Weights of a small GPT-style language model, trained from scratch on English Wikipedia: no biases in attention or MLP.
Each number is 500 + 50 x the weight over its row's rms, rounded and kept within 0 to 999. Layers, rows and columns count from 0. Numbers have three digits each. The size before them is the row's rms in percent of the matrix's.

# o: layer 5 attention output (transposed), 256x256, rms 0.142, rows 11-31,75-95,139-159,202-222, columns 128-255
# v: layer 5 attention value, 64x256, rms 0.13, rows 11-31, columns 128-255
o202 094:528443412422569590445529479554496498537555473481441493465462437535543480502584514399491447553491433497540517545512512517534542499492456521558548489488458567426504512533422536573588488551476590434493500430570476487530476527560521517552513569539415462508512500430506454491509483536403427473441472497516605619585560491623468447501494500573513464425568540487638465505440503495531520543558
v11 101:520465523508473499508460490459558486540540511520557458511530520514471482472430468424493432593557549517536496557465528516532549484480529501445436517546462523445472451610441586469531492530573554500413419531502560542547409503442557478476571523452515515485552478480395519505489486448522471426512464543395449565519491472489441483505589504317402568574513499333485576433555522547463550411443
o11 101:477489438498495473544573541521479531502564481479419489504423517554565539489464506542452487450434466524498564486463537510463499476530478524482528465422472543528556577506613403426532474529484501486521590491402440555481519650597456519500521469583438448518488520533528556444454416569448511473565549481490586477514454500534566483455392513597552465475541399562583467492460526480485495555532
o75 106:520553479436539444458532544507514475503498478481510450510515461580442488514454434488524465619511587478457437490512407473622429405490479414449438459532508473555503457553415526507534545537476545424415577387493451592480509555422483495532493537387457551443503478517436466445498520490413439452487500524460492484479413475522519562553516534440478514524589509574489500487457497425536545488457
o139 100:483556602521401455494501516466546531463508512505529512500555564479508474508547468380500513457492537423485542602543499529444453539486466510596534537504496491446514474478522558454501479485517480516462502538513516531507496496371547483460542482438513491466480464517482493585541580487489632514487539492474443454457502512503460488485529473382520448513498499470425447467552506514485489528441
o203 097:451549506535472537457497444439507457543516544527569556592469486472480566411507526519508455462484657467540487656437458556672533497512550474587500525486537540552456543546466479531563510461564573467502382441478563482563395456494549489517568463457525578461488567485519435561481550512548509479426473619510529451483599511600498494530517523408492522467461486454411521489556598570544555498577
v12 098:625491457513435517531516528510516447564385564515528561530547497553525471406485480389502493449486464526561456508558428492475507511466491482526518526496566551493534473427447532463515523457487630518561473497455514539536540500454583551451488483477525411527474468578562429451547510668469523410501528457514495499515543490534356564473466495507457513454571417564505503527405431476527440475542
o12 102:532501465417467491461530498545507474431471493568500455526577528470474476524557465441485548511543589541521493486582478435465554464502497445409438475556416494552476451491534486503487517502438579526547530425614442482462540457495475576565487454528509538445489507537512473444519496393516492643420478493468467542511423401446472513439460450518575439435533595439521511473447500541475526534558
o76 104:547545549536497491603482395457496506574524502462472533504467515481557432515475465486542471500499471572527525485500515460506497557441468530448554575439550481456520540552562481455463438455521428576493484457483510472558557520510414543436438480476421474557441478431590588459510476419518515471564490449570414518560533587366542538464584492496506548574518517566533492652505477510471522519521
o140 104:516522579467512493490454614428570539508558528453518508495528445520544496424475455516523496412512508528505510492412482511491471530462540537657516449553500487477586493501480494478463608481551544507509572556449568484437575472392522452416419494546418468523471479542488479504516501504524469445542600459426520425407522475650522406506510496490492553585499401560453483426517497465478541412445
o204 095:531476587491408456453482536515523414534444434474492583450525553514487520507542545463482526565502329491492517441441506515463545487462557479411535454510533472435538523509511545494549519517520481466450427534537533601523571474450538430469529556486514548527550512503538491405559496491549490551563542540657537427596570548377524550568416505487493569428512480598413545405423483455453514539445
v13 105:522509461480486514588540408542517478535424497539532467446403560536424567500506551548463497464473486521493410597538527469516511509544522439569456532463543596473558516532521523520486530430546467492432422436514479524429501479526542591402467480464441572435554520464486467511535524389504473497535499555528474431528488439546486494525423507502544500482566463578418507487424446599491574496559
o13 099:488543582491531505486523363447498537499553527493427556575488465396506581503470499523542443377478451496435567505480396555509446518495469521481553452430430508554408510423524540467526547563463502552562568573638550418550526538477501522570469541454542443558502447536563492409533474584521513479384508634407569436527544533484521412506480469496496436489494513454586520502580473477570508385626
o77 090:542591480426485450375518559543502533447526481544528554410490564531510564500444447527489523523494483489506465527514650555461539500521482407499427522528463572514567529504511522525568640512516422480520355306412444580449471391481415499402495481530484474521464496536497538481553547448533464510509513465543503527510492466487487530449520509490535553529521535530527517417383535521507439611492
o141 110:513443495555531512530518487459516499515556480486524475425535453479527511415554457462488407526536455503481507558561538493441488493509501487472506565521495546535541473627371447503521514492480669487477575520508531400469493502559457424515443495457532489498478558439449435558430498624528487530398476532502461427510577506574471396550478431450486448430441517500505442482521487486474503604487
o205 101:503539363535461519527473498530465416530468505426451497480436545490439503562477532539523456500533547570566461541475463470575459520472509496542445419501431540484523500529430492442453419479488450455387465440493538564491527499524481465447474473571499580482658492561460503500449573366510475435482498476501451490432431464638544481560341573502513531536478422519476503481477608485500507489551
v14 093:436509456497500439465498591509574545561499472506529471518497485472497467521517536494440411518492502499496523465553472418571490576517467506529459506525502412581567534492535549424497476489468492435516531462493625528574486523488524504572522563501466548596554460472441419556565497445578516526523519584481663517498452555524502540508463449525548492507561505449518505540427626473424530520490
o14 102:512531514444559559463446480485552454408542467548466536509514522518473565482425484519577580540551469538491589563517612560538510500515583494523476511416612496462500541435463357524509532476501555547462530498425415456547474461407464479524437444532510502523475509459444622513420489557432522507500491568535478454421440527436506475474634462474538407574488593527441453544546435413533489486548
o78 087:520414531410514518443378537481471588560474512477424539570502440494528492543501513527480578524419465445504428506506449522543464632365500471513502487471523488492477461587492480462557500527516450599518476426513465540496487514557521542402541467500447520534390536544507563478636523526484459449406476438492487524499506515564510537534490536462577563518502494543542492477415454515456501371433
o142 107:488492523523455436442522481506480464582446500486541485533528583623532561478542511446516493456490533470524483476478532479509512539522478542486542511563431443467499536352535583531555464449512452450482592529469551532568430540476491536510479537500503476418464454643480407551422479504539496511432543494450551453446599499544505526421509490557472437488519463352526535488486542430453547532520
o206 091:459507459564480451639569568476484516470524502484521479545468498522457433506415507481414437447478423497530595517500498517449512549550422513425456489498482490486542457564505530437461578474517425475497556520490545521544517453548490526580550515398516528442433422591492442511467424479536507533555453447542499564476508454404540546424501478519440509474555567432574551559659587563486465548489
v15 097:463448516655603410449451353460538544438511443574524505375485492466550431561501471484483531396511429456453435442517503517521409527574503489494562409480584474512463615508435563361411495560430403512470448522572471492456515521466458481428507459478506596502462502581482447437510529489519514503554442535511493477416436498536525411494546527537507492475495505442464521469456450493455505508510
o15 104:492547465500501555471536558513459483495482468516539422567526519518453519544551496433518412614446494520574461427483469518424572406490531505581544582512454434463413388548507500476484545391565572557512488553526469428444525503503447516570437519486503516554416546451526517542470440480560531455550536500582449470501563481406510510455436466479429462525491515541448496679528407532505488487509
o79 098:409505539517428453522509467502542554539508478392606507403508484466573365484509555560476507530499497503527414496502500424561517464505540531473497542504501532512557629460562501394497479584451520582408473476528554485452449430456559509521532542461465487486462501540516410526473501499477426569460576457503472460463425432604450556535568534494490481492459466479500513533519526426488471525464
o143 102:492488484462556448534616429523534502397515591536488585510514550458543534483418421535459502488572479538570553391500490569486504542565429431447502502452595551548457470481480524426466474503455549449463487470513452490559495451428508479479549498473487427513495451513481510540466485508501495474473453519473506537494442496305439440535421471432596508459525551512618534472513461449435436501510
o207 091:435492493505495503567403403435542520529477528526535554491529527423513403549470496354583505423509513455521402453605500524495443457499545499437535536497465529544540604458542553390557426462438449439503457459585562513515536514532459448525548544629491522517479543523582512452521499445512520590506476451528519486533526524560464483459575440509537464432571503396516510449518525541430435532435
v16 099:484520462568423496604504416558458413429460509558501487439552476418440539479487527496452463496383443460536497462516536477478545438456488523583439492531544620539468574601563498477433549510538612519481550506563501568476523576488507452457434508474525502501563510530515506537586515430445466513575508550572506486577448554553582402559535531502505508481510440591544523522485443524521537493455
o16 101:499526450478436584485487466445484533604471438422491558591495529519578507556490528480553533505612610545517445570447454576545457561498538462442450517507427405452599535476494540559518478460457470480398395503434498527559473507461440486440553526562509486544452478542565485501443571542555515524515539435421446550449506507616497523476513466506540483552530573478434507432496520509486464451541
o80 095:400515508513489471569548574512540502493438548529499410586520555374543422503525577540493390522487471507506573511489501470531442501514480508513521513461537505495444534560498524491374603513523579442562578566505577503433452542501469553549417471407490537528421480488472429485428406477451489558544523548415512548593432501474568520580384480591544451556532460570605490441409430515470506404511
o144 104:489449439529522484507468374545462583557506500510470474408470444463453564560417443596525529479478461482520496552470460510439525496495524421461487449529553560516449582478513507537517516509462530545516483440507457570504549478538493529432495442476380465587533568518557555435517394479464462600510540531459546592510546546518582477493525511523486509434470486567553469661461494491497552579426
o208 094:484505500573449531581379485532533503421597505586489464403446580502386487595467509580456538418465384512490595501475474419550534559452491541540459422458488521478466455434515499422464489517530511541519516538613605450493512559571491410483482473505533449476569461442524461418518448359562480500470515550551426478484473514603469467516556576489470490547460453525416439551497473485491563521511
v17 097:504549528416466600547470562529497475488472554530524586517543488544500517454481497569594477572487611541485423528496528542473403444460529456481464398506475438521525582515518534512413463596592479493405527511511460516506453554486468514562578460561583519457605464472481468579533501555422510425515505496547585478543497468469435655539532594531494524547484506459474447516513486496494494551443
o17 107:442631441513519529422458463496521517449571501525468384549556506492412574505601510410617513514510618366467492524478478494497475487575434596570540483441452479593549458541528440416529543488531501567541572553476516457473587536486501555469413561423530453498428561464489481509462489563489469592501544533464424545526511479560612482485385551476483475499457427501440473523436471473478469609581
o81 103:504420581489484507555491564477539522534490459544546507505479405484523509496376524533463480543491466532525546572500506519483513477553539511479517470467464410408459474512537443564551407592491505465472537470407467515474521503551494491553602425391457487495513497538548412504526503531474535374414395516531525431459507524478524581467468540476502536508569537468495506565489597560456495415495
o145 100:586417499416532528556484496451446512553424561446513577549441537598461516465477504559487446604592547614542452537490493563464541568484480435490459498567517576434501466467474462673473509462606466487434438524538502468538470459530447540453405504551527576457587455497413480380506500481482466433485498542517509456460469449550436514543417549421482475517558519517463497444484584538593533492546
o209 094:529429535485493470516529497600527492575481522525521473538483479559437406489421527534532536473484448538455513600485556509519479444465509425491488495521526467427448477484494459521455614566477541416465510519418494471434486631471544530534406561593520487483517490480543497496452474456494470407376469432486573513447493474625525424495572530528485583556441509505553488529561518485533568436516
v18 098:495562492561469587471504554453491629564476585393501529478497433423481507514512470497501424477529490547555508377455533523569490498468439424427504556527576506524545531493430628512519451575571478528503464463565519484529498517537441444484551453480504461537516542526401554488413420514521503450412508530487441498561557456487516465501498464551582498504556422462505524600587521564532489534487
o18 109:547497515406524479529467482531489496617414512579472488488459593495455528517459480554586557482542394522454557537535467413546469556481528437473437419513520501417414472366589499532413512470510590440550395443530537488496439463560493517496469485482475542429547525429484413470524602451531474622541516551474524425471495510518512515485489595575564561426490537595474522445567547566553451531421
o82 097:382505514523471466512518482487528546458598461473540490555475522552509530453544427453456482518483479506478493451439522538524464468555482522655529504531499488390498437447443472486451591503571473596559559509475542464592510529471470525458482516437422532506423456435488444448458441478438467365517462508489511491502480482401497426497511413506485506505558536521525507548584549363497658527443
o146 122:511498554476528495436499539502510500509445539488473503595512388387552443539491438509563424565475571460494382569464467408578493476455515493487483447509511452449525503546461587542461444467490553403449448487469547427522494555541536508386512469518511449377505437551550395507558476467498482492392510461510501501561611573664529528554491511446438599499509560459488508513457486522482543428470
o210 084:537463431535532574526564481481528480458469589409529531475546379481442459501589525605456443607493505458507368396459581523508543525543464449491561539536507478652546516521523518479530610596540496505504520475499509512560503548454408430498498497463538500559497505490415568522491490559538556407562436466500484448497537446466500520491516482495577448451603524374496489479510519452506444403580
v19 108:483412486539539523527466526506551514510420381359425539489445512482443581444418464476459507482606532505482491488427499475431465540469386527438509528480487490441500468595526381595534523429493504490520473519550497444460521537492557574610583533538544437475503573437511495419428463497557520467478488423384396437419470437501411540498536469599508363424552525490496477449486554531457536422546
o19 096:583575490477498416487483474501528489469511520565461500599467508523539403575599506493492568485531490501383464526543502585684510464421469502488556512565558503511500570441460513465458555540486476488465474590491419547528589475464518497492389491519585530478513509577545527608474578466416493461554485465544562516460543576523548494500471557454466580512538481465539583554505511513512438539558
o83 090:577570572580534560551495517506508482565556502477469519424538605497479609528452459537522415455472428478497443510497458543460500454406516484480483551464448489586550568505467530455608498469505515501559524445518566525506486490392508542548532511490389507501442480403512431429472551466594447578534543482499504495586485580347428491493519524406486465446570539566594548404468501451497615461416
o147 114:408474441467488570480534498422575530519524539411546526446503389533483461494493563502446450517522500524556539438527533413377505537559506427437468553421568627408514461494483438502461398428484501483419550536478515430502506573524425478497655486482480490519543608519388530411413446554540485419433468492443502503483413448429482527549435519601541430513557468526421497453558436448566544532497
o211 096:521502456483490500462564480523485468485487509457461495467515524586426627398479470461419489619489554479548463497480489485436529584471492437504480501497508530624520528536602466569461517541520496466527533462523534501427440511493509574503656529461516508452510584451433480476456515549576513579546486495467494532532490418416497488521560434529583467499502569550435486506524532442535562455555
v20 097:521570438567478608468474526537524532413558440549456479488513540518531534522513387505412561493439456550412435550460528566496552477548446453491465493447591591516490464393486473401463503503503478516624552409525426478500500512636584467468604487531478615492503506507543594406491575494551487433528453387600511568436467509505442458526507500424434517502508476495508464506567470491482479525536
o20 103:500496495510446456338589563538490533489525499460461482539510429489448439516427594421565436539474537529524433540522530528428463520440436491492462484535444476510433496595536509485602521384501444444450516577551571463407464547384530482527458511342499535517474534520487509573559479538500492471387492557401494550501545460380520552468492530525526470441563538526547520509501432480545463464513
o84 094:476520532521619506567506469447491408529504499503543445574456526504605633471487333506480535499495617452468577473487509541550555413567488492572454417425542493538438482456434467534368479562481437468480532452446490591545413433523490480481528474599482517474486500507489537414522532442489475530519544467463431515482511536551443477503501414502494573560542498494493452469560542519527478489457
o148 101:501412437431475611452527482489477500507522488547550481448507511539485363485546513581535534434513476528517461441470420497584542522515526510465524564493560599447462415520584473487557504466483526562484567449526410533598611560514551550428466421477585492517441541582501493426399446535574443452502502493539556519485547517480460421506442442423501615471470410555534441570498427501416505490483
o212 096:575569494455564502534456439576551557487467384478374490585520614504533561514445448500548572542469419475448519608491550566469443456523513421541556422465499559550586559404513475453494605470508526502507506523449347479420521426532616566495524525564458529523501496475519533399526488503496446527415507573441614602493565487512493461531525516541495546543505429482472456522527533387488515544482
v21 102:462458512549523494490428471410472455511452440528566504577597515458528565592553524387522438473464514504437490498555430503454547446392495494561419432439498511621483541428505430496526492454482528464511406556439481519497515471580510412497399478499391548547506564546454529467596545571443573484466617556527508563455598596454508437530544520484509489383532454402505530476460460542485472436444
o21 103:423561506500488523590546503515554571524531524538522458480431418558486482501507462570517524503484560573617460474531529586507496493490482489461601520483419526502515558534465580535523610531449544563399581471555534541482558358431569460491634477565495498425473487560467414500420471421476449569599454474497560465555401454560535510495491396481511531543427581606494537440483542504474558526486
o85 097:473464456500533469482473545443436541574432524426473572549449481479472504455627426418470464439560525498463374608511453472430466525543438544467505465481508620448488501510531470495457455450495348458553453502451503569404519484492479549515450600491473483553500494531476501456513567571495483561534437509470555468432551448503521515500420483471542549480629548495468521363585479519495438389473
o149 104:623533527476485568508433526481513503494587456518490489497533484475551441582502570554479495426424507423475559495467403576353590557451494467515537495538563385510511434435552505470448462543457572509361460578437366448581490595479490534458583418474514487491466502533491593464555430554456560436419485502568463422522581513442434519538520536526501532439536467410491449493460510461474533481468
o213 103:492473487536524508495478543535497532496502524541441516556532588407503519487445475564555484497508378554468455504473479524592560545464486483527406401480431434597480448461462492457580530504570532477527401514528569576503588517598527533507402438436433517562489495566565466507538534432594524523500557456628418485435541501441494432520485536430510420487552474482593559585508482547471547484447
v22 099:490483487560620434457528420516497494472409508469484556553560475627435390531492568498476448485503528459487505547458459488558486529393529569547484451581477419543533540484471480552484498577390546486479431607500416523532490473521540464577484519408579451460562533570506483552502538481437440483485445416535521404561512500535537562480501515517601454492424437542474515443455601484471493501490
o22 099:550571485433457534512548524496505545507481487493485370588562545431548666448469504545518479437594508414485543516477529543424549459510450365439517487521538516447462483494527443621529517518549412550488592558578520567422513402574511561511478480416484564568475506478464479566492534506512490509454528462464509523516450437420506515592503558425518482404446465465578499479489503525504435494487
o86 105:478528490625544449517468520519504458574458497475496532439558463492511410520538626520527578473483509581495450424505561465561412544467509469521528543503522560465549470616419595416482456545439502543473505520392436531525521590471550472577477426462423408426444465637543487481513495421554564469619461531473484456478463500442486513437446434528489498533543444484547474464466445466516480425463
o150 104:608481439466478448497501489515482571487521521515460544496456434461468536528569451546467492493461438567493471465443373502571486515542561562447471565588506478487509576428508530493519535471459493424621462517473551429464591459558454524470505621529547487496512520388488545451473482569493439592447547498581514523496519478463440491439542514502499518505461506579445500496527464563454531496480
o214 099:483557476558500606529498490469479437528499466392538463470513425545410349527552508490487525487441539491532478491527417462581465529476507577540479597572543531524477600460510483508503472495537590454488466503466479450538433533463473503518535551563462430491545508564557526543497517541454544425512489484538468345480450465543551528541405578530539502554502535473491464465460621484480501586589
v23 103:572616538461538502476505434508437520419482431504504480486527409443503598484490541469510450477508429564432417476549495512506544402499553482603500521403471498512458504528614493523519495471472505517472544494459518460460507541453541560525600462474575421598522426550429516517525410381545475495517501554603446532481426504488519595466498564502429566530445418598479449546539513515496521545538
o23 102:469440486431461545509531460427590480587505451517517469588528540458426495584488544535547572530478532469534501568492439440520495520485483584455622504482492563494582456513501512540483526564570527445524450472483493556418469529500485504453536512353567565482397484498541414508583489590394522530455453504482513514428548576471529433534499478555508472460586584526530530461577550542467529472467
o87 105:503473585507487504495418504403580531491480586463481478432494486516539527523417397512463576606546438480559513445481489558506472449535511487567436469381506529417472519511445526399571462455466537451464491488554584532436466510484538511488566485509431513565579463451503514535466411543507462444430537456554437478449471466400550528493491520429478449555488481535388472627475456470450487558450
o151 100:520543464511582506522454515530424547465561431551529516625471543555567558531519510458426440481540481448472580384455465363503524531415512504466503432560494463463447541543521483540500512411501586491534590455448574519461431510496531533565436489464537526459452422489539540564508492384521483574515529559461515545538552552499449550471457406525507518516511551535492457517523472540528434508500
o215 093:392512481547391430560571490562484465471421527466442465492442443486461472516483473451459600528436470536542518518489497542575464454596498522498453482526413534534559448463485399384626467502474510453500450473468454495550550430575484540547490540440544445477549481467453559442447496462522562498494519483543394554474535519546452514462439545491544538517455447520513549521494428451511575435516
v24 108:477519413456486439461481557441447383462397498547444509418492507549538600505517494458539394480431524489557490535479436500537517495468474495541592580473514505477513492413492534532469490456507633526520460432503528559541598563525563562551554491504529487515357517508547482458513508439504489497598501498394467456412446545533515540452462501456520552526470507540535502478519473468592449532521
o24 104:538461521591411487495436522530494520490509479534565586553527447496464371530404500516531446518616361441517522445494491529490415463478518528498488477496422529541456505479469493475513435573499439485467561514453467472480519487444413444449502520489514469520548545425415556515466517550482521468527501556598545501518515515449547581450537452546499458448411429522489540566593504460449466545550
o88 098:485475536505507535399504610508478539447580418505450441447466530529508592480543471408475544503478517514551485475480468523598466558488471546504484516500554524429493451482490520472581526525492463554564445490558462514520664473459462541546473462487568467447463541525516476469440486438533497422511436540516442534503471442373494501482468435446480508509554490512602557576533508449424529560513
o152 097:582548495446538398487480416491441515462565485488473476518587523630526599507443538448475510445505470450428578496533481430490524533531501535551515467536518510435486501358495518450526515518520521452495491467566589534576480562459574464493464488579425547492512481583546558482531487412459408463577558423495529561545507544612481480474522518484434637445474534510526496460480514516530472506521
o216 095:549483411412445487512457419516516478541466460565367442417486506552526607489548481489519407447496461485513454451435537497579655500436479508480561529482499446539515504489477556470489544531490537536511404570488549575482494578475594541521502544466557453488501461515476446499538573439517471460592509510547477421451562517458445512555520357430591587449546471544515531510555453465563533452415
v25 099:454589531485509443474496546535447423477563523584583491453512444582452525507570561512535614493473422511424484457595431594509593489542469501469478494476491388512554563509442522444474547595472558471422487453437584508552487538487521467556538496562519464577510473502468413415541477548440464506512542479504610568499547462545505477468500472380543505441488504483529507477427496562556485484581
o25 103:438435509474496502473547510548537524491420597464524509558511446410504437500522447414509548557525594512489454525496556527549381429536441450605474583462466602582453527590515449509562512445492455446489582426513476500443504502478538594442422522553509542458521526550568611475449501478475545489409496471477492522499443463545482606594506544512450487469526496430496428480479525454432491486451
o89 103:537476536565568533489528448460449469539443437486415498417503572516474442495487463463481485561471409486529419448485494486494488558395523541478490598476525465487509556605514581535495428519457548598453529436566488373468535485492505556573525483463494582503561543511521500370532531527530546494546610528521461500508489516451529469474445555427493549469473508553508473514480544478503536557500
o153 099:483467506469493574511448559484498399501579417498493501546464522507541582527565518479541507429550452561408518518436460507489555533446483513464519495480455448495543467480527475444494444510486562490531508568412553609562493533492471447558567444569485489527491478498475476492478501492476465608508531510497566446556513551547522432500578473545562516426589461480476547528437509475538529384460
o217 088:503526486604512436557494471504498510488479496500525505523502527531506624500558507601543500455534672520417447523562436523414473543469519482520503521480540404487497453518477515499467578491542506445511594535476580470463456515527502464452478528606577487551485458493545460474426508520512450466488530579396553475466557463675424455450450478521469439514507428485494405518467539544518429469551
v26 095:479499529447502432537476541521473519467489603461478489514547423567505400487574431415461435508527570517544654492566541437535518492482437516482552446579499550471441526443444477509509495447627477555594452495490431521449572537509459510476486588490522521547531542457547591522527526477443590510492404470492464566435498470487431470528486460434560473533562444421468522528534432442441382563449
o26 102:409454566478486502508501540470487458566508447477549595486518551545453651459572596493507535481539474503496432489422558459539557537487540414514426484467510519507495467586453427551527520536461493407452492500478556582550484546506447477475452471428577538475473452507522514430559415557472458530494578548497475424579475524633498542530539482534516551501565534435501562534438522516543483472522
o90 092:420531453547455509489482509529507582453526504510530503536482509450511455587345498511474476420467486478569504513532478492477482494505489525559438465494445509489462501522490565505540498495484515523459449568526561503437465464619577491543588403581462460563460487533506458535473563487558526507513457545488514582418391550483479446457452516529557493525435560490529472530578452547411414523512
o154 108:527557507502548518579489548523477528555501554517526443511489543586502485446501433571547492468433566531495494531517510569513554509498492599401621482481579475537536501529613538542510525463539527565588451516470458523501529489427514593501544485525591489480549582503491475572499519588565490400494447514502501464500541486409526511498566499440460517450529460419647501602522465483523521577462
o218 091:533525500489413502472543527465482528408518476473438472476510435533427488527526461470524421566531580470490499470444560417447476411458480550471544464496506433452472530501521539541532545564538525554507508514502486421367526483359487561453463473466436476474565508504456506497517564472502512458538527489472505458422422425296590503514492537519476488447543465532497470564540486423503438476533
v27 097:458463469548387513488562536461551543524481499590435532579496531482537504503470497487462456464579401504506560478491424568471580500395532467492448521487474519534532433552489452441477502575510588553502473475468541474539483555435503539415576468527455432515601572498518480536526545448393559541572530503573447561525571486521444507467531406445433461519602515537467493481447506512500413450501
o27 103:503547526390509396503463498500485483480538497493517445569466551509503507587529454472445518544457501477359514498482486447405499553577543497498547584534554418500541532449475524567560388428481431452411585534545430550527490511496484503552428468544567560528445452547584522483525523466553521443491508501448486488498466539383549558452578564563541533505540481518547597530581545425496565485518
o91 091:603485524520535550555461492433582573446472404559457545429443420479549441429515513493477497541517548475488460553511503529491514500435493476482454542478540440506586544456535490413566506444490572492551575470459558458509568504433441485435523611531483468461465529451564556507452365574448401580553516484518593495615485372582428498467503526513486405478460507527456543518399496489480409476510
o155 100:550482475484471574511487577501449533588491514508499540569539476533524549513493533556476568447526539551507551594484526516511528483503482515499455485534514521503404507543469473617435482575575581494501597486500449533465500475616604550469547454557480556487500487411477452469473532569428465470477467559559441512472495502619497488496428598405450471570498447501513332491550416446411432440521
o219 091:505593495555492530580525467496501573480492492498457543459511541415409457479461512536465412557550422456547443530512455507608474512430498521441533497430551605569603472634562506563437502566549469651443529466531482473491571480432488501369503478573467447486556556529441489554539526545483486571508481529606470487524518487488561549442391457410500480431464488524535486501459583550468570471531
v28 095:482460575482496534432541516466464562488480459469462474577442466520491563571442524510485412440554580528508504499520440471456428439525574512520609464472411609523443532499494541477470442449575457536470460491465414476553558555379525474478433488570504521433570475510588539560587511489424485529528504555456471463546474524443410448413544517441588502540551508342560450467509419474450436415498
o28 108:489544439561453567490465428516577537501479513544538482487457378566507448511464523524506516485523410483489536474483521587477488539538526495526478528572474455601535539415531459505388532510462525369510472565537491557490446485516428413451468479423543448615454450467441430543442451526497471473509484492481597484415540527581525566568570424551494513535470431507426583531509489419543534503502
o92 098:471538502575495586523533486457475584496538490506505530553485613457480544453562464380511469546548539505469581487482483530459498599534366526477544518476573501494543450575515571472499504402441477533450488527423492483375497573475543585491479557588563499561478515498571499525545583448586464440489494438559528497591525498466495414460444547491561535472510503547560497467483601477426495460476
o156 099:469495528395516460481524466536475551493508468488561531503474508474511422520445463478450531541514434502478489412490437398476483434459562372481535476467490550509492562428555533408502527632489546548555522440445433526482449475517476483492533476469370485416599519591595495439562593513412435542526481549510501527531492381474503494443600562537505495522437556402466516563476518534551488462510
o220 089:478620523441571531553516562509480558524524497558502512560481593538466567451564496594526471431456602502500505495532366460479464433508490523545443496426497583525469529598543428528495444492538533531473508467544496452481548594397438522508523490537543549509548544475421510456488475506522547455501428530493468394402365533520547411477568513408525524487483518466531471387545506551437479483553
v29 100:507516601594485457461520509468543558450577510534498598534554570527507501462591538372354425511455504564574614524603475392541452474546501496547556480500532515504613502477495441393448549525466492507513429500480619533364551499373514523440514496554497459492528530483512540481588452473519474543490527452530539531515465507495466519592547561534514458451456531401488451545543559555448515499447
o29 106:475425553527478489494568534434503531502499533459518462535555395495536484483416488520557560532493447497528436538470509514502472569478505540488473506518497477536380606503514529572434461454413536453529547588442420513564486591553506496552486525504456480554481586618496484499490494655528552475459533539487450417437415441465593410487456419530484477581377468469496494547461410485541396430501
o93 096:677539506491510491578507447491559441520528550526491495473488544457469535462481489471569466562538556528552525501561564564643428492452466469568522553477493541533578496544472486438489668462603542472439492351532511553497590478520462503495567442435428462501516432421474497499442497488524558510447493441495524504472510506417382458545513597520512423498570509535513454492467494556472576503484
o157 103:543536426461489580616429520503497477505500506556496553489494584570436460377617522424512468548461557489468575585497386517530501489539481497515523398436478474464559442505504430450499570569545538602521427436464613441405543477349535546521513507529498541381451528437462556561471558469453428546560568421449471432533479539568469500507544551485508561436529514541542556494509491501497533556517
o221 094:516551479487461467530467554547590590470527526497485487500540534538400472547471580484537535547512492513411577438507447448503439505485477473480544492537564540436514505476497478373529450482466429469522488453523534504439603461427556546544509496486455443484529482490592482541492524465482455490560453517491480558486522489372530553497571557512451488452548479441593421491460574538500504453407
v30 100:535573492517449446461575528545532408440567454461454581485457478501444537469503597497379465598542573483428472477457504553499475526554480496452511531480506585571494460504533459490547427553515551495533509518546492536465620444533515504509528551465527486528549546544511488442480532593441461516520510492483460486383521483529549487490483488603515413476558519452411533435456530455447488577546
o30 112:449527540550534527623459462466423538538475534487536472457487442451573472486452430521498567519490433533378611492492495521431581537513501507533554473578523447507559533447522486496470578455363455457491563453440520432589397570421573561466499449561484502549494515535495481513459488380543541471517564512444446545634516582423530550502484587505524574495466531538520545530475529500436622506526
o94 094:540482511430551472399679490555503466442454527611502498457550540615491495433517532457513511465448581514504473498528471442566479437556439477492482539477506496470454433561501498564504490572499470492495505415479439500520490588352535478549566508520584514489489510533464452457504461563509508436516462440428560443505435515481529586522519478532491459502489484452472511408498506511490540412502
o158 101:520584432584473500485509552502570551418491512500468532526487493392564557502551551467483498568525511533531483537493473518460383482435491479628568512436450582541590441476483440432469472443548458468514560545513526492430535513560531563488432535399515455518551506607556550528499448462492524470434523482439446519479490456512474544504428418549459385489545460413493489631540443487484451508519
o222 095:363450478549356412380529458676487453452519489468465458539500559555467566600557606533493471484579543453486383448481600540443447435465537486527470497516462530641560472490525574425549490530542499503464526543469491549491583623483467475494548584490440430531492424567528543440537485557530468558503472521473500465511514453548469564552625514518524410432491537461486523426404527430533409503472
v31 100:412456434505426504411498571488440492579448570530531528483516480605504534525511459498477391516563429558544512505485523495460556485556435533518519516488484523470517511508543530540539448507576469481451523431526431550552460595553579572469474539514542445484488409381503433484511592506416493479495510450626394530588472369577400537402475516565488479541497521414427519533526598496487517497514
o31 100:520568615462472511509513467433514484507532466578499480486481496480459497533440463465664541487502507472479512548557550419442530428480484454464453517501530517475436535403473572541534543457496531501561624579487492495485434422475439497497433519462479465498522455570470553388485391403525500647507476560462567590492455590519498485500532513452502485427596488539513552484415518542542574481479
o95 096:415430460460551550564453515553477458483454404519534507463475552555497451451534597477520561502504436537440511529534511541534476501595476477522496506530499394431497443599506402497582523566488541582570591564539482532482538597472406455627463515582528559573438499485494471512471510542503494558483574535497457525470523503645548569554414540482562430505485358460495529555453547401401626502459
o159 103:477519544547503493417471549591500510430600533434489557505500546620529529495523526415470527601477427510530517471443564536412529460469495501548479425356487441517513467615608486481431544520482386501499447496506470465410578370542521513522399438594499489526465476407569524482468517558461521524484470451568465492508478487532460456422558446531443525524522542431526504564443445493561420526507